Each number is 200 + 40 x the weight over the matrix's rms, rounded and kept within 0 to 999. Layers, rows and columns count from 0.

# layer 4 MLP down (transposed), 1024x512, rms 0.119, rows 198-234, columns 192-255
210,101,175,139,208,189,176,256,144,224,170,233,190,194,188,175,215,192,198,248,235,186,279,141,153,249,170,192,212,170,317,249,169,245,235,186,178,199,224,239,188,192,179,173,212,275,122,213,219,119,226,226,169,199,117,193,188,203,207,234,292,166,158,166
194,203,164,248,192,251,199,212,202,194,154,206,176,180,175,256,225,244,210,157,226,150,217,201,185,179,259,240,254,190,216,225,205,165,227,231,145,202,249,201,171,155,232,176,182,250,209,201,195,174,294,192,164,225,139,200,248,259,194,169,174,198,234,181
336,193,207,164,209,166,287,261,229,211,187,163,211,178,160,102,223,225,187,217,124,228,154,187,142,198,187,245,173,239,174,182,108,209,108,188,254,160,286,232,179,212,161,204,238,246,172,185,116,185,209,158,163,222,227,195,142,199,150,208,241,74,195,244
249,137,174,201,106,189,181,221,184,204,201,204,182,200,190,234,233,267,258,195,287,175,227,257,236,140,156,204,178,234,232,224,170,238,229,252,186,184,167,225,247,124,114,243,242,220,205,285,163,172,192,243,204,121,152,183,174,182,211,189,263,163,212,210
248,165,151,185,121,257,104,279,195,138,192,207,226,242,168,288,241,201,190,206,212,235,156,204,211,214,204,236,210,189,228,174,163,151,161,279,236,273,241,248,140,104,167,195,197,209,176,157,227,155,146,222,189,134,214,304,273,279,228,291,185,209,291,129
247,184,242,134,236,234,197,118,204,168,193,216,227,213,222,135,196,167,267,163,225,246,239,242,168,176,228,185,162,203,235,182,256,179,144,312,222,136,167,161,141,209,226,167,251,285,239,178,209,239,174,211,124,166,192,243,216,254,231,196,183,183,218,157
258,167,239,245,204,238,215,223,216,202,226,143,248,137,188,181,210,201,256,207,168,262,204,203,209,207,236,192,125,176,216,226,229,212,255,168,108,173,215,226,222,189,166,193,193,238,221,176,253,219,217,199,236,289,214,165,179,205,227,193,189,190,179,232
225,183,160,210,163,200,203,173,143,251,195,211,156,246,242,119,202,179,225,211,212,228,234,153,239,180,183,75,163,232,179,220,175,183,185,206,146,238,177,239,219,221,154,175,189,262,194,206,236,184,215,183,264,245,192,169,168,172,179,137,269,151,178,162
186,170,179,219,241,203,205,208,173,276,226,211,133,205,198,221,247,185,165,197,183,204,213,204,191,245,150,227,150,224,204,155,191,180,195,135,197,186,231,192,168,242,205,238,165,277,237,160,255,232,247,159,164,207,189,146,185,218,157,113,181,149,161,169
150,191,225,177,130,194,219,203,168,165,228,133,167,148,162,256,238,239,202,201,234,159,277,158,231,211,237,130,194,298,210,180,193,203,176,205,204,283,177,160,174,127,235,227,281,150,201,214,247,233,216,204,112,247,225,177,164,255,194,132,189,178,257,201
166,173,233,206,107,183,197,158,197,185,197,181,271,198,110,206,191,249,162,238,181,213,218,180,211,199,194,212,240,204,201,247,162,228,232,176,175,247,215,169,196,176,187,224,151,225,215,214,203,226,172,207,211,189,181,186,246,245,171,211,188,127,161,224
214,246,199,198,144,169,221,195,173,198,156,235,125,213,216,245,149,153,139,145,172,212,147,200,252,209,153,220,167,185,243,266,168,163,151,225,206,252,292,162,278,209,241,221,153,249,197,199,198,265,216,211,219,186,188,239,238,216,159,144,179,163,265,207
167,246,131,243,187,244,211,161,214,158,210,225,206,176,252,260,178,267,194,221,187,220,207,247,224,253,180,136,168,245,222,208,149,191,171,162,223,166,187,214,141,140,169,172,240,176,217,230,238,207,256,144,157,196,200,167,184,118,135,197,166,287,151,216
249,242,172,226,224,153,254,139,280,171,170,212,180,223,183,132,241,207,194,188,186,263,202,200,178,258,255,262,206,254,226,189,235,221,259,224,193,259,165,235,202,199,204,217,108,189,228,178,92,229,199,137,152,228,104,294,182,192,253,128,242,135,285,202
181,224,238,229,230,144,223,195,174,230,250,285,111,283,182,233,285,206,190,238,175,224,212,160,138,227,252,218,91,275,190,224,248,276,271,235,192,245,233,221,213,278,141,107,216,151,200,233,214,134,164,147,198,188,125,213,204,234,150,238,213,213,191,153
142,192,207,201,193,226,168,160,229,271,198,163,208,166,213,179,241,221,117,173,247,230,167,155,201,223,286,195,237,300,219,177,220,218,287,153,235,209,218,166,244,262,155,170,183,210,192,203,146,143,157,199,197,148,231,192,149,200,211,179,211,187,211,195
215,132,175,191,213,212,166,162,246,268,176,271,193,162,234,226,190,185,190,188,182,239,232,213,229,195,210,191,230,201,202,162,197,179,161,176,222,210,197,213,203,223,238,182,231,206,234,220,189,184,189,168,139,195,228,135,212,229,220,222,196,159,234,199
192,253,193,180,184,155,238,95,233,191,146,199,182,213,218,290,190,215,208,213,220,194,199,176,185,169,243,149,213,209,207,244,192,177,197,206,182,189,251,159,146,238,207,187,176,265,196,159,130,151,189,196,169,306,214,218,146,232,235,230,184,200,181,221
135,227,223,203,238,266,143,232,250,171,140,124,168,194,215,152,182,173,220,234,266,246,173,182,197,209,99,190,292,152,197,210,242,144,196,255,177,221,245,197,254,135,297,171,123,201,229,112,173,242,203,165,206,144,227,180,153,182,271,243,171,143,221,280
225,143,144,128,203,222,201,229,235,220,212,208,213,217,223,156,165,172,196,205,215,260,238,229,167,236,269,252,160,181,216,197,213,149,189,226,219,151,262,183,235,221,185,176,251,205,203,220,213,181,175,231,185,198,258,195,245,174,237,225,221,231,124,207
249,177,149,122,201,267,210,198,199,233,256,136,164,222,141,144,257,210,189,97,182,126,171,256,165,242,182,195,132,262,200,244,203,92,180,248,205,220,228,162,211,234,173,159,243,227,178,210,164,178,212,227,250,181,191,216,212,203,220,173,195,216,174,239
204,232,243,225,171,169,168,183,203,217,187,227,166,125,222,255,170,184,217,189,271,211,157,224,238,203,194,186,203,261,175,216,248,199,192,206,284,218,220,220,120,178,203,168,205,240,187,187,194,162,259,164,222,176,170,169,211,178,175,114,141,228,176,252
159,173,231,166,144,188,200,266,318,196,165,153,180,132,135,249,184,155,218,202,270,169,173,220,267,206,214,289,199,141,246,273,183,122,241,182,205,228,274,265,217,214,193,157,155,221,145,258,223,277,188,217,129,158,212,196,222,122,220,175,198,165,171,192
165,212,173,238,129,267,136,195,221,145,227,164,161,236,123,187,183,232,252,131,315,170,202,143,270,246,238,268,194,174,194,236,149,234,229,166,187,155,144,203,135,181,123,171,174,207,220,189,136,173,272,269,218,216,233,175,178,207,140,164,304,159,87,210
176,196,221,189,235,207,161,192,220,226,270,200,157,205,172,188,166,190,248,248,220,246,248,205,239,276,204,194,177,190,169,200,177,227,193,191,209,149,209,269,144,210,244,199,265,220,178,219,145,242,253,206,137,203,190,243,231,116,200,216,226,142,133,166
180,219,155,150,173,204,182,208,233,281,209,264,190,197,175,228,195,218,222,178,203,198,274,117,189,240,336,146,157,246,275,240,226,229,175,207,172,214,174,109,238,162,193,211,272,243,236,277,195,131,287,194,193,183,277,188,227,160,284,219,215,194,242,191
172,200,271,207,193,206,234,206,233,217,151,171,212,158,179,199,117,242,230,267,182,242,236,165,173,160,184,209,220,186,125,219,251,206,176,151,134,257,183,207,152,151,261,248,219,193,186,208,219,240,202,143,170,164,203,262,131,233,187,202,239,167,228,235
266,201,191,232,195,256,167,228,257,244,228,205,202,171,122,99,166,162,204,183,235,204,296,245,215,249,213,173,226,135,221,187,176,181,174,149,187,191,288,169,206,218,224,221,229,182,205,188,183,189,203,117,325,163,224,209,253,224,146,210,180,209,141,232
198,200,169,156,182,158,240,218,236,207,217,216,147,238,138,160,133,197,235,152,221,250,181,177,189,234,173,223,197,166,276,312,192,142,178,224,286,239,136,149,184,179,228,247,189,138,225,263,187,248,252,204,206,156,173,148,185,210,236,230,240,132,222,181
180,169,205,246,257,182,164,201,263,132,257,168,187,191,210,179,243,176,154,245,164,155,201,209,283,244,219,242,210,268,194,223,152,208,89,271,213,251,191,197,217,159,179,257,246,144,187,132,101,277,239,188,192,251,211,150,212,173,228,191,244,165,176,197
270,229,248,246,179,290,184,171,193,260,183,209,150,234,161,257,258,212,188,258,261,192,134,208,214,162,201,176,202,180,218,150,192,217,198,225,204,189,233,239,195,191,147,207,175,199,206,165,268,158,217,268,222,220,212,177,178,239,296,216,234,232,162,224
207,216,240,220,226,159,205,183,178,227,187,207,102,187,288,180,182,200,175,229,186,194,228,248,200,233,326,226,144,171,192,222,177,146,299,210,161,229,105,262,227,214,109,226,216,229,225,228,151,172,233,270,194,201,199,192,187,177,147,215,227,172,142,172
216,199,192,168,210,262,263,225,195,170,226,206,220,159,248,225,196,156,161,121,210,275,183,225,246,194,159,164,160,235,183,266,105,176,145,186,277,194,190,242,168,173,179,164,230,245,178,202,180,222,208,222,172,168,163,203,166,276,201,159,150,202,213,221
227,245,166,203,204,193,256,188,146,151,189,128,199,169,289,174,176,209,123,274,173,241,215,124,212,253,154,210,152,146,148,269,258,172,232,167,216,216,205,119,240,170,242,195,138,173,163,216,121,210,195,115,223,193,206,234,213,194,240,270,149,198,163,242
154,229,221,156,258,210,133,138,221,194,239,225,194,245,162,227,194,191,209,224,199,205,212,223,202,220,210,189,235,180,227,217,225,195,211,196,189,220,258,218,257,186,229,179,144,259,212,126,152,223,200,195,169,235,244,226,290,243,193,210,210,224,239,168
230,296,180,163,225,149,213,201,147,251,117,213,162,230,181,212,160,122,171,190,183,180,215,214,145,193,229,179,181,228,217,175,120,211,220,227,206,173,202,270,204,180,202,132,169,162,246,166,219,193,181,198,213,187,171,171,250,192,197,231,191,181,129,244
157,244,218,222,143,123,146,183,251,209,215,229,171,161,208,217,146,209,196,113,166,156,316,194,174,194,263,172,215,254,163,207,117,187,195,269,241,174,220,213,170,214,161,232,229,187,183,93,210,146,183,240,184,214,235,239,264,194,176,212,302,123,210,250
# layer 4 MLP gate, 1024x512, rms 0.116, rows 199-234, columns 192-255
191,140,164,232,161,200,215,275,185,179,213,205,207,150,224,236,197,187,223,181,156,121,163,186,209,166,169,216,176,233,181,116,193,207,222,226,230,165,202,211,206,138,234,182,202,196,236,201,187,208,164,188,149,178,172,176,200,168,131,152,202,185,262,250
230,150,196,148,178,227,163,274,195,120,105,157,169,169,201,210,180,188,255,203,219,150,150,166,259,215,282,162,258,154,148,192,261,246,176,200,142,217,240,174,192,215,153,203,231,242,171,200,146,195,163,218,253,239,198,214,191,215,172,210,150,215,176,288
291,194,241,143,225,268,202,158,223,182,256,185,163,148,270,198,211,215,186,168,254,165,212,241,146,169,163,220,241,238,188,210,150,182,224,246,235,168,218,194,134,223,189,101,135,178,135,183,247,221,77,191,194,159,236,246,252,169,175,197,206,155,154,220
200,178,152,231,197,170,187,188,277,183,168,233,216,268,333,175,142,177,206,177,192,155,153,199,226,158,162,196,226,124,172,171,212,128,197,188,200,278,237,229,210,202,237,196,189,226,233,153,174,240,169,155,127,151,196,218,187,168,176,217,194,240,201,278
203,198,210,108,177,270,181,214,145,184,159,237,228,227,121,237,262,199,233,200,176,175,199,223,176,228,240,222,179,216,204,221,269,231,230,188,195,241,205,160,207,195,230,187,258,195,247,176,206,207,129,180,170,236,193,191,216,141,155,179,147,232,213,196
152,160,207,172,188,198,188,241,135,277,242,227,158,176,307,200,175,215,177,205,244,233,161,181,197,196,207,240,230,198,233,188,162,208,233,230,249,195,244,174,293,225,149,178,106,178,159,243,160,258,219,153,150,275,139,229,226,221,174,197,132,222,210,260
242,221,177,193,203,219,209,128,142,142,214,177,168,217,178,118,226,215,217,225,204,226,206,193,285,266,208,158,201,173,217,227,193,170,160,193,245,181,193,211,252,144,202,132,194,202,131,192,196,169,218,161,201,179,184,166,234,150,235,158,238,189,211,210
229,232,187,249,200,169,179,237,199,150,184,301,185,207,166,293,166,243,160,164,229,198,266,144,210,138,192,214,217,238,202,217,157,214,216,232,212,207,211,182,204,232,198,137,260,198,175,198,163,189,301,189,226,160,251,121,197,192,174,215,195,191,226,159
248,205,249,244,208,209,184,256,159,179,172,213,173,238,217,165,207,200,228,231,202,185,120,208,193,240,300,230,245,271,261,198,207,166,162,178,174,206,189,193,210,233,182,217,163,185,175,225,226,241,215,146,182,145,227,241,224,164,161,208,120,206,254,185
180,142,257,243,181,244,225,205,217,197,183,214,179,248,233,217,187,190,187,149,196,170,143,207,189,210,272,172,174,291,207,248,237,177,189,188,279,231,195,309,269,210,190,149,263,204,160,250,158,190,173,188,192,174,207,214,129,150,186,197,221,148,204,221
230,196,242,233,225,226,207,232,157,158,232,210,268,143,132,201,150,214,133,212,173,160,248,238,196,257,264,230,216,215,212,195,168,128,275,204,279,133,159,250,247,196,170,221,229,225,249,169,225,268,209,160,91,151,201,183,212,136,193,251,141,218,189,213
256,180,186,147,109,158,201,164,147,204,260,234,205,183,143,211,125,178,181,207,235,203,272,230,216,226,189,134,138,256,244,223,212,218,220,217,262,227,258,158,146,198,227,139,184,84,251,124,281,256,231,217,171,155,201,225,202,158,164,234,242,166,196,176
152,159,203,160,241,162,154,241,139,225,127,172,270,224,175,167,146,213,133,240,201,214,206,122,181,134,130,183,215,238,209,150,211,266,194,282,116,296,274,205,194,193,205,249,211,149,206,207,242,126,154,225,137,178,115,187,233,107,193,181,179,241,216,228
196,121,222,225,199,209,163,210,240,135,264,109,245,96,270,193,192,212,125,157,229,213,156,208,183,297,231,234,194,213,239,185,147,149,194,180,174,203,263,234,113,225,231,208,172,195,151,131,155,175,213,208,144,113,206,285,224,182,283,230,158,181,189,246
171,194,155,233,80,190,188,241,193,290,250,228,253,211,218,249,229,163,141,223,196,156,161,159,211,186,178,228,191,209,230,152,245,262,176,194,202,239,200,236,235,218,218,205,227,144,204,173,126,231,268,216,169,140,215,137,85,169,226,173,283,275,213,271
173,194,189,275,177,179,169,152,192,206,196,166,170,250,220,153,112,207,265,207,191,105,231,162,189,207,156,117,128,199,172,160,256,238,148,258,178,215,169,225,248,199,160,242,186,244,200,276,162,191,238,198,193,159,140,240,221,222,158,120,266,161,168,193
251,212,159,243,223,209,190,164,237,203,247,186,148,140,202,206,265,198,209,157,175,275,152,263,245,195,166,163,169,174,188,255,174,181,190,176,257,195,280,209,140,184,186,154,230,219,257,167,178,174,241,241,162,194,130,175,226,216,236,185,260,215,241,151
270,159,133,255,269,234,189,189,184,168,241,168,195,250,275,264,168,190,209,202,263,175,177,178,261,158,132,229,255,199,146,212,210,268,115,235,214,210,169,154,257,173,149,246,205,188,171,223,214,225,209,180,242,179,142,211,236,220,185,101,230,187,189,158
163,163,201,232,201,176,146,132,209,193,224,184,192,210,278,182,232,229,205,172,205,201,190,166,275,176,257,171,183,225,155,218,144,181,192,147,179,181,219,148,172,212,252,249,179,161,263,254,233,252,261,145,202,239,168,148,216,167,269,199,160,158,172,198
185,225,247,124,243,269,251,232,226,250,192,167,177,261,237,174,244,191,264,173,251,128,194,211,176,271,174,192,286,286,229,214,172,198,189,83,214,192,213,211,160,200,156,164,230,185,176,274,104,264,194,203,143,237,128,242,266,199,161,231,202,179,208,277
174,139,271,195,142,103,215,218,208,184,226,266,208,150,202,275,186,217,217,274,218,278,197,170,200,267,170,179,270,178,206,198,162,156,161,220,174,264,177,179,189,236,203,220,253,193,198,167,230,165,241,190,138,266,186,206,203,145,216,208,242,188,196,145
141,174,256,247,215,260,238,203,154,237,173,155,142,269,160,115,166,190,167,191,158,181,102,200,144,231,114,180,264,182,202,215,216,222,205,308,236,188,213,165,154,127,212,153,174,163,217,186,223,196,179,117,136,192,210,185,158,235,140,290,236,182,179,179
176,189,203,205,205,173,184,226,208,226,166,234,177,258,238,212,120,245,205,168,201,210,171,214,178,239,218,213,260,196,170,178,160,199,152,247,146,207,158,249,168,199,148,161,154,191,243,198,236,205,186,199,236,176,191,221,191,263,212,172,224,251,238,163
200,151,221,163,196,189,277,179,155,220,204,206,207,239,242,177,162,253,193,126,273,204,218,236,256,170,232,234,213,208,194,191,166,207,180,223,267,180,286,183,214,192,146,156,226,250,186,216,175,197,172,204,218,240,166,155,185,215,171,191,252,134,213,187
192,200,192,229,161,209,209,255,203,202,206,159,185,213,237,204,197,247,272,238,242,234,238,234,155,237,212,246,199,235,103,316,202,180,222,134,198,254,261,188,259,214,194,254,149,192,258,240,233,231,197,124,178,221,239,169,101,175,138,168,235,183,146,211
270,254,210,191,215,138,175,175,174,219,224,205,192,244,183,170,222,177,131,146,191,176,207,201,203,182,239,157,175,233,182,269,186,264,206,131,218,211,150,216,206,213,221,202,272,177,158,139,190,170,256,199,269,172,155,157,183,249,190,239,197,143,226,249
204,170,202,213,230,212,265,187,223,261,183,164,248,192,240,193,229,173,218,192,174,205,187,154,173,189,193,156,204,216,101,184,211,248,213,296,205,181,232,129,201,188,259,148,248,209,199,182,254,174,267,183,262,133,214,123,210,151,234,175,170,164,173,208
170,186,207,221,146,134,187,276,252,189,158,186,191,210,158,152,178,203,293,131,229,222,184,259,294,232,100,260,245,163,226,165,177,195,156,138,203,189,192,164,206,316,185,207,219,244,217,210,162,227,332,190,215,183,144,229,212,180,223,165,145,189,156,148
205,184,213,208,214,195,298,251,239,186,153,290,161,240,197,171,170,203,146,205,200,235,165,167,231,227,181,225,217,160,203,186,244,140,220,239,203,163,232,173,100,204,206,257,206,185,198,231,205,216,155,225,150,186,183,127,262,212,170,258,136,222,252,204
261,269,127,199,164,161,229,188,199,165,204,170,220,191,165,220,244,229,176,220,172,177,262,160,272,190,266,161,164,189,207,148,196,181,220,188,237,206,157,263,224,214,165,294,265,156,246,297,189,178,207,145,189,232,175,176,183,175,92,169,178,263,187,269
105,210,230,169,184,271,201,134,206,226,160,160,302,237,265,228,174,173,151,208,130,195,150,170,193,161,195,94,224,217,160,296,146,160,214,228,269,198,308,153,179,209,184,137,148,199,139,168,226,148,108,173,279,199,222,143,267,276,174,202,182,165,191,144
205,208,196,192,174,244,208,215,202,216,215,257,195,180,233,178,179,253,227,235,210,230,177,191,242,187,219,169,179,128,229,213,155,224,147,230,250,236,196,219,166,236,222,226,175,159,241,173,207,130,225,196,170,134,212,158,186,240,173,161,288,201,167,226
260,123,163,206,179,178,220,154,170,213,213,286,250,160,231,207,125,173,161,189,243,218,245,262,235,195,170,173,287,244,281,191,153,218,140,253,230,151,267,136,240,248,211,197,186,253,232,141,173,175,196,209,207,200,207,242,157,201,204,144,176,265,225,181
188,246,200,183,217,193,183,228,160,168,167,248,180,195,198,214,217,189,207,97,178,167,246,205,187,229,172,232,193,171,228,162,164,212,222,199,175,237,162,148,129,245,199,213,242,197,210,151,200,132,214,189,240,235,183,205,219,198,165,224,142,166,198,239
234,169,167,184,203,146,272,208,158,198,182,268,247,235,282,232,187,231,155,180,234,152,169,238,156,146,230,230,126,207,168,145,222,275,250,209,195,198,175,194,169,206,99,161,170,215,200,175,212,238,209,270,152,195,162,221,242,239,145,291,178,206,192,195
182,291,222,288,191,205,221,212,215,256,221,169,292,172,237,116,158,247,220,172,146,167,179,215,182,205,164,177,221,190,173,197,239,222,231,199,152,152,144,220,205,213,167,249,160,245,185,157,282,149,267,149,254,116,223,228,226,155,145,269,183,200,204,215
# layer 4 MLP up, 1024x512, rms 0.123, rows 199-234, columns 192-255
203,244,221,106,258,190,190,203,180,199,238,231,187,260,161,220,195,212,195,210,227,172,207,131,193,205,229,142,176,167,210,248,228,189,187,198,173,92,173,197,231,191,139,212,245,209,139,237,188,170,197,228,264,247,246,288,152,235,184,249,264,198,128,224
258,247,190,231,263,173,211,217,218,222,208,230,222,247,227,186,213,263,206,197,202,196,205,228,133,226,149,226,120,234,234,187,272,136,200,219,178,180,239,168,168,221,164,244,252,178,126,250,196,205,173,222,157,203,146,151,148,76,139,209,202,165,187,221
271,167,157,148,181,143,220,164,243,218,258,187,239,195,161,215,154,177,203,218,214,187,154,119,190,121,224,157,133,196,163,193,126,159,205,197,205,195,219,241,241,200,160,189,261,162,294,179,175,210,194,198,268,194,133,207,206,104,222,185,135,203,239,223
214,178,268,249,143,167,254,225,243,196,216,198,214,213,199,182,157,169,207,196,202,221,236,219,86,171,208,248,218,209,107,199,120,146,217,159,171,271,238,178,128,202,147,265,198,258,166,203,246,206,138,216,233,202,159,206,238,182,176,259,239,221,202,185
162,219,220,237,140,237,228,180,171,182,167,255,197,161,101,232,217,189,228,139,218,205,208,187,161,250,201,264,215,258,242,256,131,222,170,154,197,270,210,168,145,207,150,240,246,204,229,181,205,148,208,220,167,151,120,241,187,231,209,249,127,214,169,180
193,198,214,212,161,266,260,299,134,211,172,226,137,190,241,144,188,213,245,195,187,225,188,255,213,187,249,206,98,190,234,288,155,190,161,226,244,184,275,221,217,117,208,143,175,129,150,229,179,192,144,227,170,216,211,259,176,278,171,238,169,165,234,170
214,253,211,166,184,201,228,223,247,139,171,200,175,164,274,180,239,184,151,246,198,189,190,199,215,243,184,182,188,152,153,242,203,185,221,198,185,169,161,234,154,193,155,167,142,167,226,235,192,246,230,231,202,174,177,177,170,168,194,192,207,252,180,289
221,257,164,181,273,155,280,200,138,194,219,138,228,215,165,134,183,212,231,206,222,192,129,136,149,214,197,184,122,199,139,189,212,146,180,215,253,263,196,207,162,182,185,172,174,175,226,207,183,158,168,237,176,263,178,265,202,149,234,180,301,229,153,226
226,230,237,194,182,138,175,203,180,251,170,189,239,118,204,206,163,166,238,252,229,194,313,208,206,275,112,178,125,180,240,147,141,178,278,188,210,196,245,178,162,191,174,248,262,201,210,195,200,212,197,228,198,230,211,179,156,191,217,170,156,241,180,315
243,141,223,198,250,184,210,88,202,252,226,249,208,186,190,241,124,204,191,215,171,199,189,253,327,183,287,195,121,141,202,213,211,156,260,236,351,187,189,166,126,215,249,247,295,243,152,187,117,212,204,222,222,295,192,214,120,238,264,229,113,178,238,103
215,179,175,144,274,196,182,188,222,261,249,211,160,226,155,148,252,205,229,223,225,239,212,166,270,226,106,178,225,131,198,131,207,239,188,180,194,210,127,173,189,245,227,254,181,205,214,178,136,151,245,239,176,268,181,169,165,222,157,171,165,308,191,191
208,222,184,161,159,233,186,229,286,198,218,214,228,243,161,247,219,188,163,252,189,223,178,233,136,180,185,242,187,307,168,156,156,264,255,96,195,196,196,184,178,310,212,154,273,229,213,196,186,179,205,235,188,234,128,220,204,163,129,189,209,190,202,161
260,230,228,231,144,189,250,168,210,128,168,156,225,167,138,176,190,215,270,202,187,299,170,125,210,130,174,232,129,201,210,115,244,191,183,278,158,246,139,221,200,192,239,234,111,111,222,162,236,255,230,194,164,266,124,202,255,156,201,239,212,153,222,176
154,250,218,192,214,204,220,210,145,234,146,263,139,238,154,189,160,164,248,298,212,156,210,184,208,88,146,231,167,260,163,239,259,219,159,184,216,141,130,191,170,220,99,83,242,196,184,297,203,138,146,146,278,144,193,237,166,206,98,237,256,253,202,153
148,207,188,251,172,197,178,201,186,185,206,181,208,198,183,212,152,90,247,227,159,120,210,200,204,202,215,145,183,201,191,250,194,257,147,264,177,208,237,191,178,209,213,216,205,258,169,142,160,175,150,172,193,205,189,206,195,217,295,238,259,230,166,214
199,181,206,176,195,240,230,162,184,216,157,236,303,153,173,185,218,193,226,220,235,226,141,210,228,150,148,194,185,161,245,181,266,153,214,160,231,120,237,213,261,225,208,164,146,202,215,200,201,236,180,203,164,196,157,223,220,187,253,124,155,172,250,232
170,271,256,214,210,178,150,232,203,248,160,204,224,189,209,166,143,114,202,171,216,228,165,150,256,237,164,166,240,225,218,158,190,174,221,124,210,245,183,225,269,170,124,162,115,169,124,272,223,169,188,163,231,202,232,187,184,199,184,137,200,155,227,211
213,248,118,194,209,204,265,193,240,204,213,119,184,172,196,119,260,153,197,190,202,249,155,198,120,183,202,156,211,171,231,195,145,178,253,246,247,212,238,208,205,224,230,157,166,221,178,184,174,254,171,205,112,210,210,321,182,144,196,174,154,218,176,172
160,217,252,220,172,258,196,147,264,178,194,221,216,170,245,212,181,172,206,150,205,202,167,213,178,259,169,206,173,189,191,183,156,182,197,231,239,115,178,249,191,212,272,233,174,174,299,181,218,143,234,277,272,169,225,191,179,208,176,206,178,176,258,175
163,261,219,152,213,270,209,228,190,195,217,105,233,233,203,156,188,166,192,146,225,168,155,123,287,184,176,158,214,171,200,219,221,142,282,200,119,246,225,197,165,225,135,240,209,176,246,247,241,215,162,148,219,170,140,278,223,195,282,249,156,172,150,179
216,162,190,214,229,178,146,220,222,230,200,155,173,136,213,187,256,197,176,189,216,189,202,151,163,196,210,221,187,169,183,246,224,175,192,194,231,182,262,227,225,260,213,192,221,230,160,162,215,200,271,218,175,172,250,205,246,218,221,153,199,212,253,247
212,157,222,225,191,202,238,182,235,232,114,261,225,174,282,135,208,134,211,260,220,128,80,150,219,159,174,190,201,218,136,204,171,239,222,219,235,282,312,207,186,218,238,225,196,82,161,125,199,244,175,206,160,235,166,190,153,216,170,250,191,208,163,237
195,198,218,237,284,224,147,191,222,176,277,153,172,201,234,260,264,115,216,171,213,166,190,143,263,231,230,188,230,141,189,181,186,201,208,190,222,140,299,186,159,96,267,167,198,219,172,161,253,222,194,192,246,182,238,149,226,197,201,158,232,133,156,199
167,233,256,224,210,170,224,208,215,218,207,225,171,203,239,194,192,236,212,187,189,207,232,149,200,197,209,188,240,192,166,189,127,222,155,135,175,196,162,170,241,211,202,210,225,194,259,210,213,240,236,154,211,153,233,259,180,201,198,209,243,261,137,172
175,171,237,197,123,223,174,250,253,253,165,212,221,214,131,220,225,199,184,111,218,161,185,144,215,185,215,179,159,274,205,305,229,227,194,189,218,265,126,192,185,272,201,252,186,203,164,239,235,236,208,156,155,230,185,224,243,159,218,235,192,200,218,166
263,181,263,198,236,127,100,228,236,194,254,223,191,247,151,164,174,188,211,219,193,174,220,182,236,128,243,139,232,227,222,167,179,247,264,196,152,233,174,200,161,224,216,142,165,200,247,211,222,227,205,190,172,156,171,193,188,228,295,168,211,162,198,267
176,277,157,137,199,141,130,230,258,238,286,189,219,174,185,91,307,216,101,194,194,249,190,149,246,190,210,147,218,210,265,184,162,183,263,159,113,181,238,151,294,190,184,211,202,179,194,259,217,232,185,197,158,189,158,272,229,244,168,196,222,234,169,169
216,213,246,231,207,159,175,217,145,200,177,188,299,233,192,218,161,228,247,177,144,165,121,256,158,224,228,213,198,128,192,196,273,202,230,270,199,290,213,236,217,142,215,221,229,247,199,244,227,152,308,233,251,217,136,188,266,187,195,159,230,220,147,242
189,221,156,198,206,242,200,142,237,200,206,278,214,247,247,154,190,182,137,220,203,209,223,185,212,202,212,214,195,232,252,165,269,113,131,163,193,212,212,218,146,147,195,189,238,172,216,161,195,263,127,167,187,225,170,149,303,268,219,176,218,216,214,179
184,203,197,227,117,153,166,188,176,185,171,197,242,257,152,215,242,232,210,214,153,203,189,145,102,155,244,228,268,232,183,207,199,208,118,145,226,179,136,185,274,200,222,230,238,250,191,183,178,169,203,196,225,229,267,157,220,262,195,189,132,208,232,179
273,284,186,226,146,184,167,241,257,215,189,204,184,178,170,202,209,179,220,178,223,232,159,208,218,204,264,257,204,226,167,163,208,187,159,165,262,214,235,212,258,146,159,208,251,150,171,185,215,226,169,246,183,198,250,201,168,172,181,209,173,241,226,197
168,195,187,251,156,190,197,261,206,189,194,222,212,284,231,177,218,231,183,235,225,196,202,301,179,159,198,203,149,230,214,248,195,264,165,227,212,210,213,212,296,203,121,195,157,243,242,193,227,182,191,175,136,128,227,283,195,211,263,179,206,176,181,129
171,314,254,322,197,194,223,207,180,140,204,164,220,227,215,179,206,284,242,184,230,190,170,206,151,236,226,250,198,196,204,277,222,140,147,99,284,221,240,213,186,216,282,176,289,145,129,226,195,148,237,122,207,224,187,184,261,155,201,234,233,177,61,189
190,260,182,143,224,196,182,191,157,146,156,228,184,147,159,237,201,254,184,164,166,158,246,178,154,226,190,195,196,272,190,194,197,222,164,210,218,228,247,187,247,198,202,215,227,224,318,165,200,211,218,182,230,211,183,205,257,179,112,172,180,232,205,255
254,188,298,216,258,193,208,212,242,165,267,220,238,230,217,240,163,241,202,205,171,225,228,124,204,202,190,175,142,194,184,235,273,186,141,237,197,210,131,190,222,213,249,171,234,188,158,192,217,164,172,146,233,195,270,216,225,178,165,269,190,249,263,249
200,179,202,181,239,158,171,224,216,93,242,226,168,239,247,177,219,175,210,224,193,155,157,251,209,154,225,182,168,267,162,179,229,211,173,197,278,264,125,239,189,192,177,234,242,209,201,223,189,187,175,179,170,287,154,241,191,166,238,178,193,190,277,209